config.toml
norm_eps = 1e-05
tie_word_embeddings = "early"
decay_fraction = 0.731
max_seq_len = 512
Each number is 128 + 24 x the weight over the matrix's rms, rounded and kept within 0 to 255. Layers, rows and columns count from 0.

# layer 3 MLP down (transposed), 1280x320, rms 0.0919, rows 1065-1107, columns 0-79
[[122 124  95 101 101  85 125 147  96 143 110 142 145  90 112 120  98 120  81 112 162 152 120 106 177 144 100 116 130 133 114  80 122 120 109 152  82 147 128 121 117 165  80 117 117 110 128 146 101 112 138 145 145 161 136 164 144 117 117 136 108 109 141 148 151 153 120 170 164 119 131 111 181 127 117 135 153 121 135 145]
 [179 125 193  82 137  94 152 138 182 100 168 134 158  94  80 132  93 144 151 110 110  68 114 132 136  89 138 125  50 153 116 112  98 138  64 143 140 149 110 127 103 145 139 136 136 149 143 138 162 147 117 101 112 101 124 137 175 150  75 121 191 136 149 138 143 131 102 147 154 139 132  73 116 132 118 101  79 127 192 156]
 [127 147 126 121 126 116 126 144 112  99 135  94 137 117 131 149 122 153 132 124 157 108 154 149 146 150 102 134 120 110 138 140 124 167 111 125 147 161 136 146 158 131 156 123 132 123 143 165 154 132 155 138 117 110 140 107 174 142 130 128 140 150 151 132 107  66 147 112 127 106 123 119 143 101 146 145 141 126 141 116]
 [110 157  96 110 124 109 114 114 151 131 128 142 143 109 105 116  95 159 138 120 125 115 147 127  78 136  79  96 150 103 100 106 129 101 147 132 144 151 152 139 147 155 128 137 109 159 129 114 124 104 113 188 118 134 168 127 115 107  72 155 157 123 128 167 131 157 146 129 142 183 126 119  98 163 117 120 129 105  98 171]
 [138 132 136 105 129 134 152 162 136 115 110 125 113 145 160 122 165 133 127 105  97  92 104 129 114 114 158 136 151 117 143  92 134 136 120  99 174 116 180 148 145 132 132  83 100 122 137  87 141 144 185 115  67 148 120 148 143 152  94  73 117 113 115 133 138 108 132 170 122 137 143 149 135 179 115  65  94 129 120 168]
 [156 160 142 134 108 160 111 126 116 144  87 127 131 126 122  86 168 123 105 136 165 153 123 172 145 140 128 165 153 105 104 139 143 132 132 108 145 111 138 133 154 165 113 174 114 154 131 131 131 163 108 133 108 129 138  87 114  89 139 108 107  92 138 114  72 125  93 149 141 114 116 150 155 121 111 105 122 157 130 137]
 [120 142 123 126 167 112 106  93 102 105  88 105  90 111 119 133 135 118 125 134 134 126 134  58 103 121 125 139 143 135 151 146 148 147  89 114 109 155 135  82 162 116 148 150  91 165 158 110 120 139 131 107 140 171 108 144  88 120 127  97 116  89 109 139 118  86 111 131 130  92 116 142 130 120 133 113 126 134 127 129]
 [ 99 160  76 102 117 130 122 153  95  72 133 127 100 121 120 122 144 162 136 163 107 111 147 164 121 166 152 105 117 116 117 102 140 115 133  96 144 153 158 159 148 107 120 117 142  91 119 128 114 122 168 113  92 130 136 153 140 129 112 136 141 143 118 156 162 122 103 137 122  81 154 109  90 134 131 133 106 125 138  83]
 [153 142 124 156 109 131 147 104 108 105 149 128 139 103 101 147 129 119 141 115 107 142 145 140 144 144 127 138 115 101 117 174 117 126 144  85 120 157 119 154 123 166  99 106 144  96 128 128  83 110 116 153 100 143 137 140 129 129 103 131 137 131 141 138 118 121 119 166 119 163 118 112 116 151 140 130 137 192 148 101]
 [110 136 117 101 143 124 116 191 150 128 147 130 112 102 146 166 136 137 137 132  97  95 118 123 167 147 135 138 141 110 131 131  95  92 108 135 135 118 131 111 164 107 126 162  79 127 154 148 141 151 119 143  97 122 161 122 138 165 119 133 153 153 119 125 158 127 122 123 133 147  82 100 115 181 133 167 130  91  93 137]
 [156 147 136 132  98 153 143 151  86 143  91 111 154  57 143 141 163 153 140 111 125 125 136 147 180 149  71 109 152 166 134 116 116 161 133 156  68 154 130 157  97 151 129 142 115 118  84 129 113 135  80 141 102 129 145 144 101 154  63 137 110 138 116 128 112 156 133  93 118 111 128 133 142 107 112 146 118 101 128 126]
 [166 140 158 112 127 134 117  95 145 128 133  85 134 106 125 137 119 125 156 126 102 139 119 133 134 151 138  97 183 129 146 109 131 130  90 128 172 163 128 123 135 131 189 132  90 128 130 156 179 145 124  94 164 139 167 106 133 132 117 128 125  93 145 128 145 191 155 100 144 111 163 114 112 125 122 102 155 139 156 105]
 [145  93 106 116 121 170 118 147 113 120 126 162 114 105 121 153 119 130 144 122 118 136 139 136  93 179 132 147 129 147 134 110 153 182 132 138 116 202  82 129 105  87 141 113 152 157 153 139  57 135 116 107 111 119 140  99 156  95 137 129 175 152 112  99 149 133 141 152 167 177 170  74 155 159 150 140 116 108 130 138]
 [128 130 143 138 123 165 144  92  94  78 126 140 160 117 115 122 200 139 156 142 131 152 135 148 156 151 139 171 117  97 121 111 115 151 130 130 116 128 106 132 106 109 116 114 125 134 147 150 173 123 120 114 121 126 193 127 137 105  70 119 135 152 128 130 112 115 158 145 132 156 113 113 129 127 119 141 125 138 146 124]
 [116  86  92 108 137 129 137 147 136  97 114  90  99 137 135 152 151 139 118  89 126 115 124 139 136 114 150 127 121 118 112 152 111 146 109  66 154 151 120 141 131 104 139 124  93 116 129 136 137 139 110 127 109 117 144 149 139 146 147 141 132 107 168 168 146 163 141 121 104 143 148 106 140 107 114 135 136 130 148 119]
 [209  94 163 127 124 133 127 139 107  99 110 138 147 125 128 134 118 123 153 165 172 123 138 134 185 120 152 124 121  74 115  93 116 170 113 116 127 122 130 122 135 103 171 111 147 179 117 109  94 139  78 109 145 123 127 178 108 132 122 104 111 114 187 113 146 142 100 150 157 156 154  92 107 140  80 135 142 197 162 160]
 [ 79 167 141 133 160 137 130 122 134 144  68 157 119 149 155 140 175  80  94 187 175 108 141 101 137 137 112 164 116 104  86 147 109 116 106 116 149 103 143 173 101 101 170 131 124 117 150  88 170 127 117  82 134 121 111 102  93 105 132 135 134 119 119  85 144 171 144 147 127 107 121 120  78 105 168 128 131 164 110 114]
 [109 131 122 146  83 129 167 188 110 128  99 108 144 148 136  93 128 118 127 111 104 159 125 120 102 146  86 129 155 144 134 150 177 102 109 161  76 129 174 125 105 136 135 140 149 204 101  94 107 102 122 154 145 124 122 144 116 196 181 143 127 128 113 137 145 153 109  84 159 152 119 114 143  89  99 119 138 151 116 121]
 [134 125 116 133  99 131 108  85 157 162 108 126 152 130 142 159 150 142 119  90 131 118 172 124 139 110 144 159  63 116 156  98 138 161 132 120 129 103 144 135 113 132 103 150 159 106 173  99  94 146  98 117 166 106 108 124  99 111  97 113 134 157 120 100 121 128 126  79  99 114 126 107  90 163  96  83  96 166  92 108]
 [177 147 139 149 157 132 140 120 146 151 118 117 129 149 152 104 158 148  92 111 151 120 122 161  52 121 102 169 162 164 160 122 104 171 133 112 106  86 158 174 144 102 121 137  92 116 173 107 143 139 120 132  84 141 125 176  77  98 130 131 108 105 146  96 161 149 131  87 110 122 145 116 120 128 148 155 116 158 160 126]
 [107 148  85 121 123 155 111 116 127 118  75 124 159 112 137 151 133 109 114 136  85 129 147 132 172 147 141 126  78 116 100 107 113 127 156  70 161 150 134 145 119 145 136 127 137 138 111 155 138 125 146 143 113 149  72 139 145 136 109 143 107 139 168 146 115 156 138 170 106 190 147 104 145 136 143 128 113 139 150 118]
 [114 141 116 166 103 140 116 123 101 122 124 138 142 162 135 113  92 149  97  98  97  87 126 147  92 104 135 156 133 158 138 153 118  90 136  77 136 161  84 142 154 117  94 120 138 126 122 176 138 144  94 106 152 141 171 111 102 140 140 146 146 129 144 134  93 151 133 140  67 136 129 133 161 135 129  96 196  90 154 135]
 [112 110 107 110 116 107 121 154 150 133 144 115 134  98 118 165 105  79 112 129 130 108 150 127 157 127 127 113 144 140 104 108 145 124 118  95 154 174 153 119 125  66 143 139 105 130  92  92 163 113 131 118 134 148 133 122 157 137  78 157 108 128 133 115 113 139 107 136 169 123 119  94 108 119 149 137 134 133 157 147]
 [118 140  78 165  99 129 126 128 141  98 144 128 149 146 112 140 142 134 154 133 125 119 140 139 141 110 101 112 142 136 128 131 101 117 130 115 136 139 132 155 145 122 103 133 128 115  94 134  93 125 111 120 113 172 134 143 138 147 110 139 135 159 110 169 131 117 137 146 160 123 115 140 129  86 127 113 142 114 160 121]
 [165 153 165  87 121 155 156 144 105 149  69 120 140 165 164 117  96 105 162 121 131 133 121  64  83 130 142 147 141 155 142 158  86 141 153 156 138 102 151 141 121 172 113 148 139 147 170 142 101 132 127 114 135 110 134 121 117 119 167 126 165 128 117 102 111 139 122 157  91  92 134 117  93 109 130 122 107 149 119 118]
 [126 131  93 107 170 113 132 169 128 109 124 148 108 159 156 143  94 168 145 110 115 130 147 128 141 130 188 103 130 152  89 131 117 126 111 109 128 162 132 128 159 152  93 137 111 126 147 104 113 132 103 136 112  94 145 149 132 156 114 136 129 165 150 131 121 119 146 147 114 148 130 136 124 108 118 147 167 146 169  86]
 [171 141 156 137 127 131  90 128 132 120 145 108  62 142 133 113  79 107 133 171  87 127 156 158 126 109 111 115 155 143 177 138 190 114 131  86 152 116  98 130 138 133 147 138  82 124 148 103  97 176 113 101 122 152 115 124 138 122 116 136 160 146  89 125 118 135 142 186 119 113 132  99  93 134 155 118 161 108 121 143]
 [ 97 115 131 162 139 112 114 134 173 167 107 124 124  81 131 142  52 110 102 163 129 144 139  87 178 138 147 127 158 140  97 132 119  68 134 111 108 127 103  87 154 113 140 131 125 165 152 158 168 185 124 147  99 120 154 138 136 128 102 154 127 119 131  85 127 151 108 133 114 106 151  86 147 131 156 141 126 147  94  53]
 [158 148 157 163 102 141 114 193 130 101 139 134 106 113 180 126 118 123 144 141 161 129 153 173 100 124  71 112 181 128 110 153 174 187 146 131 127 133 113  93  86 155 143 136  93 133 148 161  81 110 159 139 105 158 119 141 107 142  86  86 148 113 149  74 143 168 143 127 118 131  87 108 126 103 134 102 156  94 110 134]
 [107 120 127 167 129  82  96 162 116 134 157  89 112 113 142 114 116  57  79 137 125 136 195 105 113 163 166 107  95  78 125 128 120 130 121 135 106 156 157 143 112 147 142 142  98 162 137 109 155 147 165 136 111 171  94  98 143 130 164 121 154 119 143  80 128 139 119 161 157 138 116 102  99 163 124 117 206  96 106 160]
 [121 164  91 114 110 162 131 130 179 115 161  93  90 134 129 145 125 133 105  91 153 122 158 119 131 143 117 109 116 101 134 106 101  99 124  99 134 122  80 122 112 106 135 132 110 132 144 110 126 143 129 143 118 174 151 160 135 134 118 123 136 148 147 144 102 124 108 152 141 104 140 110 113  87  93 123 137 130 135 121]
 [132 147  74 117 120 122 146 165 111 134 142  71 114 143 124 170 140  92  76 106 103 138 206  71 124 174 156 132 177 166 152 110 160 127 126 146 151 137 127 126 116 123 170 145 123 133 106 141 146 110 140 138 145 125 125 138 161 143  93 118 166 102 116 145 129 132 129 153 171 142  93 120 144 151  78 116 180 134 108 185]
 [108 122 110  99 113 157 126 105 115 109 169  96 143  92 145 130 137 136 146  93 106 106 160 122 149 107 120 109 111 144  99 128 104 123 143  76 119 163 134 113 142 165 154 115 126 152 123 143 108 177 134 147 126 134 186 136 106 110 133 136 162 122 119 135 148 151  85 134 152 128 125  85 153 113 101 122 114 141 130  94]
 [128 113  94 112 135 124 135 130 139  97 142 129 132 143 188 136 133 123 124 109 121 103 150 115 133 118 117 130  69  83 126 122 108 159  84  72 109 159 127 142 161 131 113 144 118 125 113 119 117 100 143 164 149 132 141 167 164 120 133 116 142 150 134 165 142 132 132 133 134 113 130 102 108 130 127 119 140 120 132 105]
 [ 65 123 111 135 105 169 100 133 112 148 135 126  94 114 132 142 148 150 122 126 117  98 116 151 162 133  98 135 136 123 105 150 168 139 106 110  95 150 159 138 131 133 178 152 114 136 129 135  85 114 118 122 114 153 153 132  90 104 112 147 116  91 148 145 109 128 140 124 103 147 138 120  93 129 119  94 146 126 109 132]
 [114 153 124  94 111 166 134 125 168 112 120 161  75 161 124 125  92 111 104 155 118 123 172  53 118 128  67 112 152 134 124  94 135 138  99 130 125 136  94 108 111  97 136 127 142 118 149 142 157 100 149  95 142 159 157 129 104 138 128  84 115 164 138 144 105 147 110 112 136 150 157 115 143 128 108 119 137 134 128 128]
 [137 146 145 153 133 116 131 147 118 111 117 186 127 120 169 137 101  69 120 145 109 174 167 139 133 135 122 117 118 173 153 111  95 153 116 141  90  80  71 128 110 174 159 134 148 105 166 162  71 119 101 170 117 129  92  81 122 116  96 135 126 159 158 126  79 131 116 111 140 111 123 127 151 124 107 129  97 124 137  77]
 [131 114 129 107 107 128 102 122 101 126 153 158 171 115 124 182  79 134 146  99 133 157 155 163 134 151 130  63 113  71 105  98 133 111 106 107 134 159  99 151 122  76 106 116 125 132 114 104 127 116  93  78 116 132 152 167 127 132  98  93 131 159 126 117 162 150 148 122  95 181 114 171  82 100 113  98 148 104 140 110]
 [129 135 144 122 162 160 140 139  88 167 113 155 192  93 139  95  98 124 147  90 133 150 172 112  86 134 122 130 133 117 132 151  94 131 129 171 185 149 164 101 143 124 114  83 159 153 109 163 108 130 135  94 103 121 173 146 143 115 132 146 107 140 117 126 146 145 146  78 140 113 145 138  98  69 135  75 141 179 124 148]
 [ 96 147 114 134 111  70 130 134 153 140 159 151 148 144 138 101 134 105 132 141 109 120 134 152 115 134 112 189 151 138 131 129 125 148 161 120  96 161 125 147 104  66 120 160 114 103 117 143 121  96 126 122 147 117 144  89 103 130 151 121 116 138 127 116  98 115 110 126 139 102 102 151 115 124 115  90  91 112 140  83]
 [127  88  84 146 139 137 125 137 127 129 152 158 129 167 162 100 131 150 154 123 148  95 124 125 116 137 177  91 136 136 135  98 163 112 126 127 137 124  95 113 109  90 128 121  96 107 149 159 107 154 130 115 131 118 115 159 159 129  95 109 143 115 172 115 132 151  93 167  76 118  99 141 138 137 119 142 121 131 100  95]
 [101 118 188 143 122 196 164  77 113 121 116  51 139 139 132  88 138 129 124 157 115 141  99 143 102 124 108 125 152 170 121 105 141 112 126 104 120 140 126 107 150 142  99 126  98 122 124 114  88 153  95 129 200 144 183 118 139 137 161 107 127 108 119 138 115 138 129 158 137 112 130 111 130  82 116 140 113 143 137 110]
 [154 141 129 136 137 104 146 100 122 123 156 139 145 128 122 109 149  85 121 138 129 150 152 129 159 142 110  96 138 139 159  94  98 114 107 133 142 149 123 100 131 119 142 138 113  94  93 108 179 139 140 123  72  84 104 117 150 170 118 112 131 133 129 106 149 148 121 133 104 146 141 136 127 132 116 148 143 145 152 113]]
# layer 3 MLP up, 1280x320, rms 0.0992, rows 1066-1107, columns 0-79
[[104 122 164 160 118 156  96  88 160  90  93 102 120 113 100 106 165 131 122 139 163  95 112 133 128 101 176 115 104 137 142 175  76 130 156 147 146  91 126 126 150 168 160  98 130 117 107 131  78  70 137 145 106 126 129  98 109  79 147 123 163 119 161 167 137 117 131  94 125 118 110 131 102 102 129 194 111 118 121 118]
 [143 135 127 118 151 139  92 117 119 109 154 123 168 133 126 119 123 154 143 152 170  71 109 126 158  94 135 171 139 140 141 142  89 164 134 138 158 135 126 141 101 149 114 118  93 116 136 160 112  83 130 141 132 131 141  93 168 102 114 122 178 105  81 106  99 123 138  73 164  91 122 124 142 125 124 120 119 122 130 109]
 [124 126  71 138 132 178 102 141 148 141 100 148 149 160 119  76 139 118 124 136 140 105  74 151 126 138  87 138 113 149  85 177  60 142  90 120 152 118 123 130 185 121 148  81 116 146 148 129 121 105  94 101 120 127 114 126 137 142 170 119 147 110 159  80 123  99 126 106 144 130 126 136 110 106 136 139 137 130  90 124]
 [185 100 167 107 144 123 142  93  68  78 121 109 131  97 105 112 124 150 108 137 106 125  93  97 132 147 114 151 135 104 140 145 138 150 157 129 126 147 115 133 170 124 134 158 157 131  91 163 156 108 142 130 135 111 143 105 161 168 135 139  83 158 104 129 188  94  94 118 131 143 140 149 121 135 145 115 167 125 133  90]
 [114  88 103 102 117  88 140 143 148 140 120 121 143 160 135 102 148 129 111 129 125 134 112 134 128 141  86  98  94 111  84 175 135 117  97 128 131 106 129 125 147 132 167 154 134 109 138 192 142 138 126 130 141 146  88  91 169 127 137 139 112 113 132 124 144 100 114  98 154 135 118 103 168 105 116 165 114 155 112 133]
 [100 110 142 140 128  84 113 119  94  98 177  97 140 152 135 139 152 125 174 118 124 157 125 125 108 124 103 119 174 105 159 145 115 164  99 148 128 135 140 105 132 116  94 110 139 105 124 122 142 118 127 155 133 187  85 142 181 126 143 108 152 106 160 157 179 132  94 177 160 153 127 101 127 133 108 139 149  77 102 117]
 [102 112  98 138 137 138 123 133  82 144 128 151 102  98 171 118 109 133 115 129 128 108 125 106  99 131 106 134 120 139 117 129 110 124 131 142 163 151 137 121 119 136 135 101 148 126 102 181 132 113 143 157 127 117 131 118 117 151 125 146 121 152  83 101 128 127 120 127  88  86 101 190 116 112 145 108 107 108  73 142]
 [164 170 143 131 152 137 147 186 128 134 156 120  87 124 120  90 147 152 134 137  95  87 150 114 167 137 145 151 114 107 148  95 136 123 125 116 129  94 156  85 132 137 118  88 121 102 132 118 129 123 143 143  80 119 124 185 111 111 110 113 109  88 126 179 134 108  69 159 149 138 114 133 140  90 138 132 158 110 143 164]
 [ 92 137 147 154 143  89 124 112 138 136 127 147 153 141 102 150 152 136 129 116 124 109 101  86 146 115 139 130 173 141 151 122 113 134  99 142 116 132 107 118 144 147 124 136 134 124 130 168 126 129 114 108 111 135 119  99 118 155 156 111  89 103 125 105 158 133 125 131 136  80 134 125 138 140 164 136 163 102 109 137]
 [ 97 137 168 136 113 166 112 115 121 110 133 128  72 118  85 104 121 158 159 116  96  71 117  84 145 155 144 131 126 126 144 137 143 151  96 174 151 166 155 119 153  84 110  85  62 112 129 140 142 120 170 123 144 126 158  87 175 140 169 115 181 131 123 118 126 145 158 110 143  93 114 164 105 143 124 141 142 152 124  90]
 [115  73 123 160  92 135  95 148 101 112 151  73 130 177 129 100 154  71 166 138 110  94 131  45 125 105 122 137 120 136 174 136 105 134 125 130 100 132 145 117 136  74 139 119 163 121 140 149 144 128 123 135 125 145 117 115 142 128 161 134 124 131 142 132 125 127 102 105 142 117 151 133 137 131  95 110  97 113 146 138]
 [108  73 123 179 138 138 147  99 139 108  78 159 134 118  80 138 129 120 116 177 105 132 108 102 118 145 160 145 145 118 157 136 110 142 101 133 116 165 137 160 148 147 137 115 117 154 128 154 135 139 111 122 122 119  92 111 127  97 140  95 122 144 152  98 155 156  96 133  98 130  91 114 151 151 138  96 121 148 148  86]
 [149 128 167 122  96 112  93 134 159 148 127 134 141 106  90 121 143 143 137 107 150  76  96 123 119  83 137 141 114 128 133 133 125  94 124 132 136 176 124 132 134 135 107 100 130 130  88 158 110 113 127 102  81 175 110 182 136 121 134 112 115  91 136 156 139 114 159 122 127 114  90 109 156 127  93 105 132 133 122 161]
 [113 148 125 126 136 130 150 162 106 129 142 109 125 163 131 115 147 128 189 164 188  90 108 109 139 109 132 145 130 114 123 116 131 139 134  93 115 115 162 121 156 167 133 124 117 125 141  95 132 105 123 139 106 169 160 106 111 104 146 159 144 114 131 129 125 107 142  90 114 123 110 110 141 140 137 106  89 156 141 111]
 [136 158  98 150 162 130 131  90 159 166 136 100 114 156  94 130 110 153 188 147 155 143 144 112 133 134 110 154 122 158  87 123 128  83 140 105 156 149 140 143  99  83  99 110  97 111  57 134  94 125  90 144 101 127 125 130 162 144 146 145 193  79  94 139 123 115  88  99 125 138 150 121 145  87 111 107 132 141 167 145]
 [102  87 153 148 172 172 178 157 138 117 124 124 122 103 118  95  85  81 119 164 138 121 117 153 119  97 104 137 133 141 112 125 128 129 193 105 113 109 124 168 133 105 121 113 122 154 147 164  92 134 129 130 127 117 118  97 125 151 157 128 113 111 117 170 135 127 126 120 149  95  51 122 130 133  78 151 120 116 124 145]
 [100 151  93 141 127 119 153 153 102 155 105  92 108 161 153 108 112 155 138  95 110  71 130  99 141 136 120 115  89 124 139 135 131 138  94 132 113  89 129 128 139 184 174 111 167 133 118 133 129 138  83 110  99 120 128 109 147 144 153 152  95 142  80 120 168  72  98 159 164 120 117  80 173 148 129 176 134 173 105 118]
 [101 128 164 114 132 109 120 111 123 114 142 145 164 170 110 149 135 155 112 132 141 142 116 120 159 131 151 124 138 150 117 130 115 113 162 117 105 107 133 150 129 120 107 112 169 119 121 133 123 111 138 115 148 136 115 149 125 164 138 119 130  87 142 139 114 102  93 114 153 171  95 118 159 144 168  85  98 130 113 127]
 [137 125  84 203 147 149 125 191 148 127  75  71 123 141 116 136 146 125  70 154 124 182  89 145 141 123 136 109 112 106 129 110 157 114 131 107 173 105  89 115 156 145 166 143 137 115 178  83 116 142 125 119  88 158 170  74  98 107 104 156 156 175 132  99 158 118 160 138 153 149 127 137 128 105 179 104 188 149 110 146]
 [121  77 131 137  90 141 159 124  63 170 168 123 110  97 101 125 146 105 109 142 180 143 127 132 131  83 136 174 121 171  83 157 132 148 141 126 122 115 131 130 139  73 115 150 130 147 107 119 126 132 121 146 122 154 128  96 137 130 166 145 104 123 117 127 138 123 110 117 158  96 121 125 178 131 161 100 154 112 127 150]
 [136  87 137 145 154 110 108 101 114 127 129 175 150 147  63 102  96 112  91 121 173 127  97 148  89 105 141  93 149 149  70 135  68 108 143 106 127 125  97 120 134 114  82 112 120 127 109 104  83  98 137 172 134 158 169 160 140 130 158 179 149 112  94 147 131 133 111 140 109 114 127 112 152 130 115 155 164 124 114 121]
 [117 117 133 160 178 146 128 119 132  93  90 107 164 153  80 103 150 123 129  87 151  95 130 102 164 134 133 157  95 137 153 156  85 101 143 104 142 165 147 136 164 110 125  81 115 149 122 146 114 137 116 126  97  94 118 144  97 125 119 128 145 122 126 154 156 148 148 102 155 111 119 128 129 102 121 149 143 157 160 135]
 [166  96 141 119  98 118 118 137 163 176 132 125 127 137 125 170 129 147 158  76 119 119 128 115 127 111 142 117 132 110 145 153 122 106 144 120 128 131 122 105 110 134 136  81 155 139 132 145 104  84  89 146 104 148 136 132 158 126 141  76 150 118 122 110 118 141 100  84 118 149 141  99 114 117 142 164 114 150 136 138]
 [160 110 108 127 136 120 164 131 109 137  80 111 165 131 132 155 195 108 106 172 124 115 126 114 108  91 147 136 158 137 162 134  67 143 157 150  85  93 128  97 125 177 164 130 149 142 124 122 113 115 158 144  76 119 169 130 115 130 177 107 150 131 111 123 131 114  90 112 147 135 125 141 140 164 142 172 118 156 108 120]
 [ 85  96 148 110 130  88 130 113 127 105 126 120 127 152 133 159 149 119 128 110 128 121 127 132 100 169 123 117 171 165 126 102  52 112 111 113 117 100 102 118 101 103 133 108 138 127 124 120 114 138 155 101 107 142 127  77 151 108 143 141 110  89  94 161 142 112 126 116 171 122 100 133 136 136 128 136 142 111 140 106]
 [ 73 133 148 111 153 147 143  90 154 155 161 141 151 129  81 146 126 104 112 128 111  92  77 153 130 106 157 161 106 106 180 118  75 140 145 165 135 110 126 141 143  92 141 156 132 143  68 113 103 104 118 155 153 126 124 161  99 134 165 103 106 138 118 131 144 151 125 118 145 116 106 119 172  90 155 120 123 117 119 130]
 [106 128 154 159 140 124  75 125 165 167 167 127 115 147 137 139 142 129 117 102 147 133 114 124 122 126 161 126 154 116  97 124 126 111 163 180 125 127 119 100 160 143 141 117 149 145 129 171 187 146 119 132  81  71 161 138 102 111 138 107 117 152  96 115 107 111 107 139 149 123 141 117 141 129 113 129 119 112 140 149]
 [148 132 103 151 144 115 129 106  96 156 152 142  80 131  81 133 126 118 142 120 122 132 117 122 153 107  96 129 105 115 131 108 106 167 142 151 111 124  76 151 147 153 117 155 106 109 106 178 133 122 102 183 146 146 130 130  78 101 152 128 174 104  94 128 162 133  69 165 137 144 113 141 200 164 129 194 108 135 141 124]
 [184 108 157 133 162 132  99  93  89  88 162 132 135 132 100  97 107 132 149 121 139 119  94 168 102 198 100 173 178 134 142 153 144  79 126 132 164 131 109 108 167 155 127 152  98 159 133 164 121  88 124 108 134 172 168 167 145 129 113 130 111 142 111 162 149 107 171 146 145 141 125 150 147 154 133  53 122 149 120 138]
 [125  85 152 125 132 149 123 107 107 145 115 157 143 110 140 128 146 144 131 121 114 119 116 138 122 127 141 149 136 131 110 124 119 126 160 117 130 128 164 132 119  98  97 117 140 118 125 150 100 117 109 101  95 166 135 143 123 150 145 115 105 145 132 139 146 135 175 102 117 127 116 163 182 123 141  98 144 102 130 123]
 [126 156 110 124 120 112  83 106 141 150 115 134 114 205 146 154  98 123 142 107 130 104 113 122 134 119 141 146 118 124 113 158 113 133  86 118 168 138  95 108  96 173 142 119 163 106  98 125  62  98 166 165 132 140 165  99 103 127 162 115  99 118 111 102 148  84 141 142 137 111  92  96 141  82 127 104 135 117 140 133]
 [134 114 148 111 141 147 117 157 122 125 117 145 134 138  95 125 114 104 140 160 112 185 129  98 156  90 121 126 133 113 102 146  94 128 166 136 116 106 135 149 123 118 134  89 141 126 125 136 120 127 132 136 140 123 109 145  84 135 166 156 127  99 137 127 119 130 116 125 169 118 144 127 153 102 114 124 133 141  95 123]
 [158 128 141 108 150 123 123 107 153 127 112 141 135  94 132 143 129 112 129 129 178 131 114 136 140 119  88 152 165 151 137 120 149 128 128 147 125 104 151 115  99 101 115 125  98 122 139 117 162 153 119 127 120 137  90 163 114 145 133  90  79 144 121 154 117 135 167 108 141  97 111 117 135 136 153 137 150 127 152 145]
 [ 94 140 106 140 132 136 128 108 122 122 168 113 117 157 131 114 142 131 129 114 146 125 100 125 127 153 119 108 178 146 116 151  91 167 116 137 139 124 131 125 137 173 137 145 136 141  91 132  95 102 111 158 134 147 153 168 151 151 143 151 112  96 126 146 109  83  93 156 153 161 120 141 102  82 119 141 136 118  90 162]
 [ 94 122  99 132 110 125 133 125  94 143 110 128 127 139 130  85  85 178 138 131 122 112 124  81 119 135 104  99 143 142 152 129 115 115 104 121 110 145 120 112 165 157 136 120 136 131 139 135 102 120  75 120 138 143 132 146 131 176 177 119 121 158 146 101 150  67 138 132 112 128 105 102 148  72 102 112 141 118  85 176]
 [149 122 137 110 145 133 109 157  89 176 144 169 168 147 116 154 117 135 117 134 158 120 150 130  99 141 115 119 130 153 140 102 125 118 120 126 160 148  48 160 181 130 141 126 153 101 103 159 162 120 103 129  95 181 121  97 163 145 165  94 116 119 110 118 142  74 151 158 175 112 153 118 160  93  97  85 137 164 182  99]
 [142 128 129 143 131 112 125 181 156 162  91  87 115 187 122 133 168 172 115 112 154 132 138 101 130  93 134 109 103 140 148 121 136 201 140 167 158 107 142  95 106  99 132 110 162 157 172 120 122  90 158 145  58 154 136 132 133  70 163 145 108 114 138 147 149 133  93 141 151 142 146 183 137 139 152 154 148 118 142 121]
 [116  98  95 132 116 139  95 119 118 132 132 126  92 170 125 123 156 165 132 102 102  82 118 146 108 124 115 150 117 160 173 137 109 165 138 107 112 136 136 151  89 121 140 171  66 131 112  79 127 128 143 151 128 136  84 124 142 117 191 136 152  99 137 129 141  87 136 103 120 100 149  98 141 127 108 152 103  89 105 130]
 [154  89 141 115 105 137 138  93 137 112  96 113 159  99 113 103 102 163 149 172 113  96 129 121 142 143 151 163  97 101  99 130 148 101 159  74  94  66 121 157 123 148 143 119 128  96 129 195 147 123 129 121 112  98  85 139 152 127 182 151 116 124 106 139 139 130 100  92 132 162 135 120 204 133 122 168 145 128 134 121]
 [157  96  86 109 160 162 116 150 160 124 129 121 124 155 145 114 156 144 122 168 170 107 120 122 112 119 133 155 124 142 143 127 102 101 136 129 166 118 130 109 116 131  90 117 131 107 167 129 121  62 131 131  88 132 135 108 117 109 119 151 148 132  76 110 151 118 124 115 126 156 132 140 177 130  95 155 145 128  99 119]
 [171 140 104 157 121 141 124  94 137 143  99 138 139 124  93  90 117 161 121 138  80  96  84 115 110 112 112 115 125 145 106 142 115 121 100 117 172 104 100  94 126 155 112 128 167 128 117 137  89  79 139  72 116 139 124 172 156 189 120 173  93 132 110  98 107 128 106 125 108 135 120 121 110 113 117 157 162 124 127 162]
 [112 121  96 110 124 160 141 143 132 106 103 135 164 139 142  93 122 167 141 111  87 104 120 134 110 124 102 139 106  77 121 160 145 105 130  98 143 107 108 113 148 158 120 135 115 119 130 145 128 124 171 148 145 139  80 131 146  98 162 139 142 128  99  93 131 130 115 166  91 117 139 133 139 110 107 147 147 129 142 130]]